From a checkpoint of a small transformer trained on Wikipedia.
Size: width 128, 4 heads of 32, MLP 448 SwiGLU, vocabulary 8192.
Architecture: RMSNorm before each block, rotary positions, no biases in attention or MLP.
Each number is 128 + 32 x the weight over its row's rms, rounded and kept within 0 to 255. Layers, rows and columns count from 0. Numbers have three digits each. The size before them is the row's rms in percent of the matrix's.

# layer 5 MLP gate, 448x128, rms 0.125, rows 0-50, columns 0-127
099:129068132079077112136117151151175131107124134154127095102146154199112162101124148140147125115112082134131132099141132131093136127153151116128098085145148092166192101147095085137107117098117138076089134123178126097182094164116090112123148104198148175169196122133118160116150165149125195113158144149099091158087054131153175169137122149064160133127112162146120249087077117101145118174145
102:083110112091113207097145099125181101134119138128119135105111133137135166142145111170064109089076129177132159110122100153134218142099158138086126082151089120156121084201151190094144093132161118122113135111082073020136125144115100113157160137106138136102103101154106136202067099122120127119110123133104119115060096119092186115133080142125118184101132134163105138098099113094148082157086
095:179146101104132091168157051114137125158109179091166148107150093096143137121164126116160133108132125179152144125149132152144085075143143117081172109081096116080155114140154146192110066161116123098103064164139143172115138132141171146091118119174106191143114150115146127116101180173197162045136089216112111166076101112088108160119091122153084077113141115066163128123132109106112121136147
088:102088165087132128123143130135127093169117158181107132178116141153106041101145108130193126209115112120080110142135116110162149156096096092155089097137148170097148150069179185103080149146188135128121094050184100135087077068125114139122140170140157125133128096144136074146192141126159138069124133085147169161115077140141119145132102143163142134125141099087153086120163158173071128160158
103:153113127159150115132091169172136129140134130144159147139091105186132210147180116098161117045109146202079107154159155126196126052143089128173134146111133110191082091122079096156131122122122110042118115101155145142098077139114185134185168137165131149140161086155143105091128170120106091090116114210111160104113126084186105084078106132109118132135152141115112145116149153115141116112111
098:111111128174091172126143178146128119120127133184108124098104082130097110096128115110150087188173166092144119075150161127112157141132144112165080097124135072124114119171127113130095130122191155126092122136144123102191109078133176108135132180182162152103182160124105133083108166024136117089078109120217125079146107147196119144125122166139125144136124075065140178109134101073143081143118
103:112096088129119138096127123167132131162129089141154028151141141137143132094138159138132119105087125154163113103190109058124130130126138092138089122196136075186109113179138124139138140147133098167126105122103169099128102134170160138163177153149159139074138116183126104158044205075068136117136102164121182098066115170090131174167106175122168161105160120123165147088138115113118091106190
105:131136083145104079171204107101120128152070111115117130079048158127163138078097108137103113116127073101092180108127144161146141097187104098130162089140123080142199116128160146154131039105116175151088147182136115195113143232141122124133151100141146094119124115117107132082119121134087116178116146121127175111167131178102127092132072153109119155158160143145124134150115145142074126155067
095:145091101132177047106119115141150120159144130115127129138104108019151106139108074172158089109145108138077099146188176109090097139092133051121189106102124121153190134119108152096108123105121134143125061085119124168152121157137114111159142147084136160086106145154133104169107186142191163125174060109149162140109156119117187081134158127125165178137162117132083152128106167122141102154070
098:118155212086167145139082126170114071158103089099156119153111167110120185167149116142197084088113180198124121157156079075103088151097139119094149096124084127120127106197124116118136133120100077131106122077188153100155131119127200123118173134107125133144123160146093127130126151167136170104182157078117127167098153066152090138144110099152093139176156175116130122143105192130190113161138
091:124157096117152109153083128168085113127168167216167110133180121126122080155130103116139108161067132151109149103060179131157080094126188181164108109112210155117114134089067137159119134104060149157107148147107133107152083089194088100129104146109146120145149166161103139101090092117184178133137167140126119113101208093108127128129131139174080200132151140117114135104119150125172096137149
095:067141111143147152090108152098167168134116081097081115132119168151152151171082098126127124115132143141163022101124146127125186128130155105168169182126131115107075110099118146139143062118161178094127118131124168149141144165157138156145127161142113168077142100205176128153155163140144134110123122239138139108168157156138127140052108159098106149109041086142164159083097122123135114156138
097:111062168139102162165188095174195142072090129173176128159138186131132172107050154085106101092152125102123101088100118073120124177130112115114192124180106125176148107067157156133111126124087163106147119124146129112105125131175120100099121190143089111137165141163146141088139096073128225081131169118123142133118096122137180105118137104160132171121095143094089142100150127116131094121064
093:144151169069105134075135186147126129158181162113108099161137110107065106108096129106121117147093152071121124110148141174185156153160094123160108122133114146126086111132124107071135130166105079062106089169141128109113168167152140110140146102094175157117137092125130081168154084118042176081162119081142146084111081120174117140198093206120164079103063121132161148087149118087127115131138
097:100126093174115120073161137138115115099198162136095141111215128182109133142111136057113114166078080057160150114147130136096156151107167076144113113117090117080124090098108206094100117157115124068123128124170086128158197151144151126158165150145136110136096090116109134131138147148105085120172103176104119153137114088104129155101209097159107082126187110108113161129167063098082129129121
090:146147151109131162130132161111176182165101091118119093055042095116085073124156145124128133161174140134083109155146122106175196106126144163140127076129166150115120141142092102090131119109125092130096195138117078109159183130144169162099174123131088173141139153117126145140084145155106128095082037110182108119113105131176154094204184131128140149139160093094161111104112146135048137122104
094:105115074152106148079138121137120175174219143179117112117146142080164167047163122096107110131137148157124181091128148104127117083121166076160112183123159085147160125136125113053104106137161123175109151108172129171199088157149153167159141108096113130064125180147163078112158154160077090126103144131123123068145115137081111130185091130134139184164095147147094188128110109124108118113135
090:109100096078199158159163127110155092101123205104071164150051183099073127147096132106153124168118113122149115109124145106127138084165129152153083025102122146142125104168164135087159082127156122112111118097174160152118209110153118104090188081185102146128185095090101157125083095129188118166148145123151094148076111124136090127129133162154128130128127090129156101103156081140131129141110
112:096080134096094141121071125101143165130169123229078088101139168159182136106113133070167109163088146137109156139122157151124157145129144126152124115155111078176105126107184172116120127122131133144149196120057145099128130165181136129167157195143132130137190157189171161148137136075091137115090112166090079082145127122148146149158085163143169151093094157065115146089169108085117136090112
091:090137110120131157149112070142110115154118190132151133090156148111083109108096131211103156119084102092079131125140168116063157100109133104055144144136153110111140152181140135137069067121052106127178115113107137127141149141102149161167146155043141098132154172171129110141181146144148102118061075119137138124096149119116159068213149123140081103079162100185145127119116159160138152171113
098:113152075043145143143113133163140099107159105147171148096078141100086104136128152157116078097125093150090142160080205170153161150150088101101129127128134153148187156132163136138107079090157149105067175081123072128131177100133141124124167194155150137154120102116134202148131149107171059064164074127129098138114151149201127144146157136117099146140113102066175117122135122124168143182122
096:125129091136141147234165149113175090112134174136081191139104154158153137164085164128160144094155095138106145062109172110088180125175125148101161102130095126212090104070138165113115078105135093087106128117117095164187190129086141151162185177113121171110150089127179111138096089123123136122170131159109135131089166117139170138135151137167117143104117168190121109139164140111146105149073
090:156095109112160109120120149183143121121129165169101114120138167071104123129126133117158127133109110054164114121069101180085133172142140118129175156136108148123131149167150171135185049216163087070145062073095145109128136120188143113146139151055110137149200042118179118133173111123151096165180155153128168135145149103135079107131145181124095157086097105108142114123135124098141109119122
113:140138065141132163124116142172166177090097095216133098159116189142121102161137163114146075106121087106145109097128101083147128116130147108151079152126131108115092077127151116132090101112118240046121094128093147060154125143135148110135134075110164154103148116138125177112080101116161129140139154138142086079099045131119124112084175112123182098178166112146129144110139070161120147181125
092:077163188097154181128130165129082118154117127162127117126147083099129114181092083153096095094168070112109154097153142134098112189101135058137108105117123142070112090171149150197117119135140079102159114100166128115126099161082100171060123132146127120123124111123115165142091122155131094131129167120159152045078085199145093152163094124143061137050121143156143143107098071114111142136085
093:127102132110177115142122195114144134106173140107145122078118113157128116154168116127141109085132132107134072111147157137122127096109204111157147090128139150097175106136136099152088139166139142159095163113112148141142137137129072149157184083128134106180084168204126152146187206126154109162102127173120114119030117198121131089137114133084154179085115053093169152131214103133154100119109
089:109091084084090101150108158105102169176139110138140144096124152115118200152169181136138128111142178176139123137116099089191128114167123112169119177138172107147145093149104136085145135128148127162078080138106128151189081182113171082154157190115150139050086104073110116095123131103134098177091130145119123108073090109139076099076084123167119159143134129089163119104142099053197116154115
091:171159155173164074083097066159097145102149124098112129093121055097125101107183097107119095124125160147122194149140152217136179125085147140142086119083096168108105123181097134179152127100080163157130160170160155130110155136176156089155070149161087125118064117096095115151087146117153146078118134131093128115091148130075081144140076116183127144166104095092111098119073123108130133138089
089:093083119137116114103091150131142084116084151119107156123091098113072116122125186115151096114177122167067129118106077145052187139133121092155182110116124031153179098088086087116143138117135107108147071137070097092060129167084203122156150166163108155121102136133163092112118082135096174099121117127171115106170097170157085139138063126175145113092104152128102130117158091152122110132144
097:132116137203103122048168131173185079133166083142151097110136107121148141125137119083152111155105127122144121111149121099135108153159164102164122153203114130172099066119107154132095118142158157112069158174115135142156134241159128178165143083151155144137103150104083120112130190148127156129120143159098072109185125144126127060103102115147150130149128112129079185136167083138105095122042
102:105072076096065109093149157189095126145134128162164078134196138139152135073182115161175124151131143111147105113115166077121122110170104145128155102144103058156152131127116136147098161120083175088176199192175121153170136116094147139173140142096112179097123115182175106056125119127161098110100132112100087126121089094096145118113098178202099143154142183098127136108150110100173125126111
098:155146156111074103124130105183189092135123178138086126078069160141186119110114161107126097101083156126159116096110126076115143122115124107141133121150138115184176096122139106175134066158086054106125127125112091171149143155120137113132097211176179137085113109182133154159103146164121136136148083126153127109112152122105134138106146109169096238093067082164087146146108095083143082156148
098:141114097140129081148113141120117132135077145125127108112049076121052120153223123143145105152121091126126096089097133153154141176114050114168157082145116065116161108167134111075106125162143081067149091151088142105134118124143148190122121113153103126074150124069180124125114140158156133082120098088112100095099135113134127133181170209092105076118158116090107058121173122087127140132109
102:079126144135135130135140109163095141074167159165124057102128129165089131138188150131159111172116066151105141168136151100043101208101092119118131115071095105129158103097150127115103121136053130119127135044087145112138121161171126153149101108100137179111143160103076116179153145109100086106166154116102183163179150040136110104192105133168133153150117084152118144138139083107140149153122
104:112148058100130121129049172119119131128171127104137104152065108165097132110136121137146135141180132153064069114109115107137109091120158127225087142083119101173149113170095139196183160133153148140122071166147093136127143171148152136156118075129108130084184087144145197072164127130123141142095129168184139117107154098119163087084148139189202156161107133178107128138122154138132153115136
104:171122105118133149121098199129120152109130146073134047081100132142096154185086148153156138167095037113124115067136072123171140116143083125242121113152115126154163093169145111146090137107117111104139100102159116084148125134177131081126092078128132133153122127087132114105110121125129155173164116144100120095099083130095135100075109176133196085093106096149127145159139084056171118144122
102:137141089117161052134104042138125180203150194135142086139096116108129109129143171133133136135121172122130143143163150083181079183200118198172111133068117124141111126153114160165136124156112138181106154094163175111119140150127126099091067102104097120155161172116130097127068172160105105157107132117152181163142156099099125110105158116164119070164123155069107103061153094123134101146135
096:147132121143122135136147127108171077104183136131125116101136133120193064100080049131114114144110110095078129071063109149112104144121098162097086116105139130198151093116123162154086070122141121043067145110086101115171140097157118137166136129157118117176136160090107083068175099074135140124142125160124083054155136108190103162155192147131125105103164147097161130121161178093122133135139
094:153121113075107185077111051176119112136126144107197144143098076150102124214138104165159090141071094117093104138115135090067113099127118121124152119074157135111156111105151142151142195187101072168111121094143092159143139135144150095130157147095112148100152135111128145136115200132122114093090153172131105083102111136089129136156139229181090140181120109119135160096164096132171156088110
093:124065128151073173110108134114183127074112149156157109070175154119177166126127105117106084079115121111155164072181132115081113119131125155131152148152072147145117125129087131157126131120115182110106153159141165115049167194103073143140079171150110137164077081169100127122152179107076147137109130097113115107141118161153155148123122104107147074165072121082135119116158202089133100144046
103:171110101149113157104123158119149142071190153121097047164117146101144108129132116158138116104120157154167102148192150114184121135162168130154113117071141128117118134176157186134141145127084146131060174086089159129140082131094138182165082090163121112103129095129101168128166137132051078123187175162110131114125171074101101078141120059107165129142126099131184190142131134096084119115073
099:121091119152149085141120099161138133133167160143141147075106125132142128106132071043098126121150198090154139160137105124144088134142135159100114192073107161137152090104138132190165071107190167133120150140087123059094188141153076116104076075163099098134104145165131155145175098133145090126055101207129116153102182112137197121119124126122106090156161184157101102105150156106124149137130
098:178073124139099134122105124157158139084173139127075086106140101113161129123100078154165103171091149110173151115142111174136132141178117158159128074106045058151143105085127181166131127169101155106164139132131108087170132117138137126113163152147133110135189120096154105151153103172147139150165179141063086064060063064138128096176146114046118116150135122143123123136120085145112113186141
103:139096114122083138155101057132158084080105163103114142127165081115178153168070163126154130130103091140073128171224123107087139142136151109087127075155110136082105128098151156173108181095106142175140104153089135141094162116137160144129127179164076170150159110182088074107082210127088136116133141097152174112091188106135125195120151114147145112151138116113158146165092166144172136118116
101:150062065110059118138138123140170130122091131142092101090066145105142103128184107055105066090155156071132114061098147130117174127116148128145091125128071079119178077120148164134072151163098070133124126137095121125117159113127115188115144143129130129062172142170139126177119133123166130113152085126124138101151150097133133133161130182107117144171121145124075159043131131126069050145126
083:098137096075146139067127141155137074105079149149143104174132100113090166123098158125163059130097086067041104148172154154109053107095153130151122121157129129093114124168192139111090124154143103091168111152152125125167111125133121131152189144125156134116160100119177065123083080086093115127136142135080072086092074102160107103111143133090119119138136118068143105135194170174099184129140
098:174133106132137140094122118155137094099106114093141153090136142084094149108195056169131062173076137159109124121147139095121115077106117130109177096124125142164144113171125072127130184117151210076107092119118112142166170156059125076186175145095139148130083091106149168113137164084115131127104114121146096135148128139146121144085031124150140162101145066073075167116170094086115119120140
104:125138076142078134129111097125147188141131108170066103129182151149164104117105113116131121180156158166160123142124099127123121163155163144106080131168151074111116128065100094181122136075159183168099166088129149071175118128078111154146113169127182132080127116137145173122138112114130117191180179126144169036151175140141119104123142165102171168118081163127122176076163111174188118145111
098:080153087084097108132122043133139122146176134152116115126105124054146124114191085071123119138143080155136148104128156116131119176149081157104173126056121116133092134168190163131187059118112176131126131141109159159076195133140123175123138180198117150102139196146100113106112130089106111108106141120133154101152106132114142078109105100145139169178119117072115151100133186118063117092157
107:131107124147158093130107144213146158117175106221166066120186181120098171137157128194158080138113166145136136094163156125128181099143178138146103121054099121170093110148133148128151129173119145138152129151109149081173108140072114139166151145155128142153148088168128085124104156135093156122152147095157180113131163083150112186177133126148125178173163115100136177077128112065167092120105
100:120097092075125091150149155106125144157059169137106179086082131162182107092200106161085142198166137097156155148109097114090124137109099151134123165157157110140136145103130141129149081088157151145151095142146071126130144129107038167065099142134037070165106150134088142080149156137164129160093164125105169106138111127151104091209134162136143158109105126151151106183104141130178118117139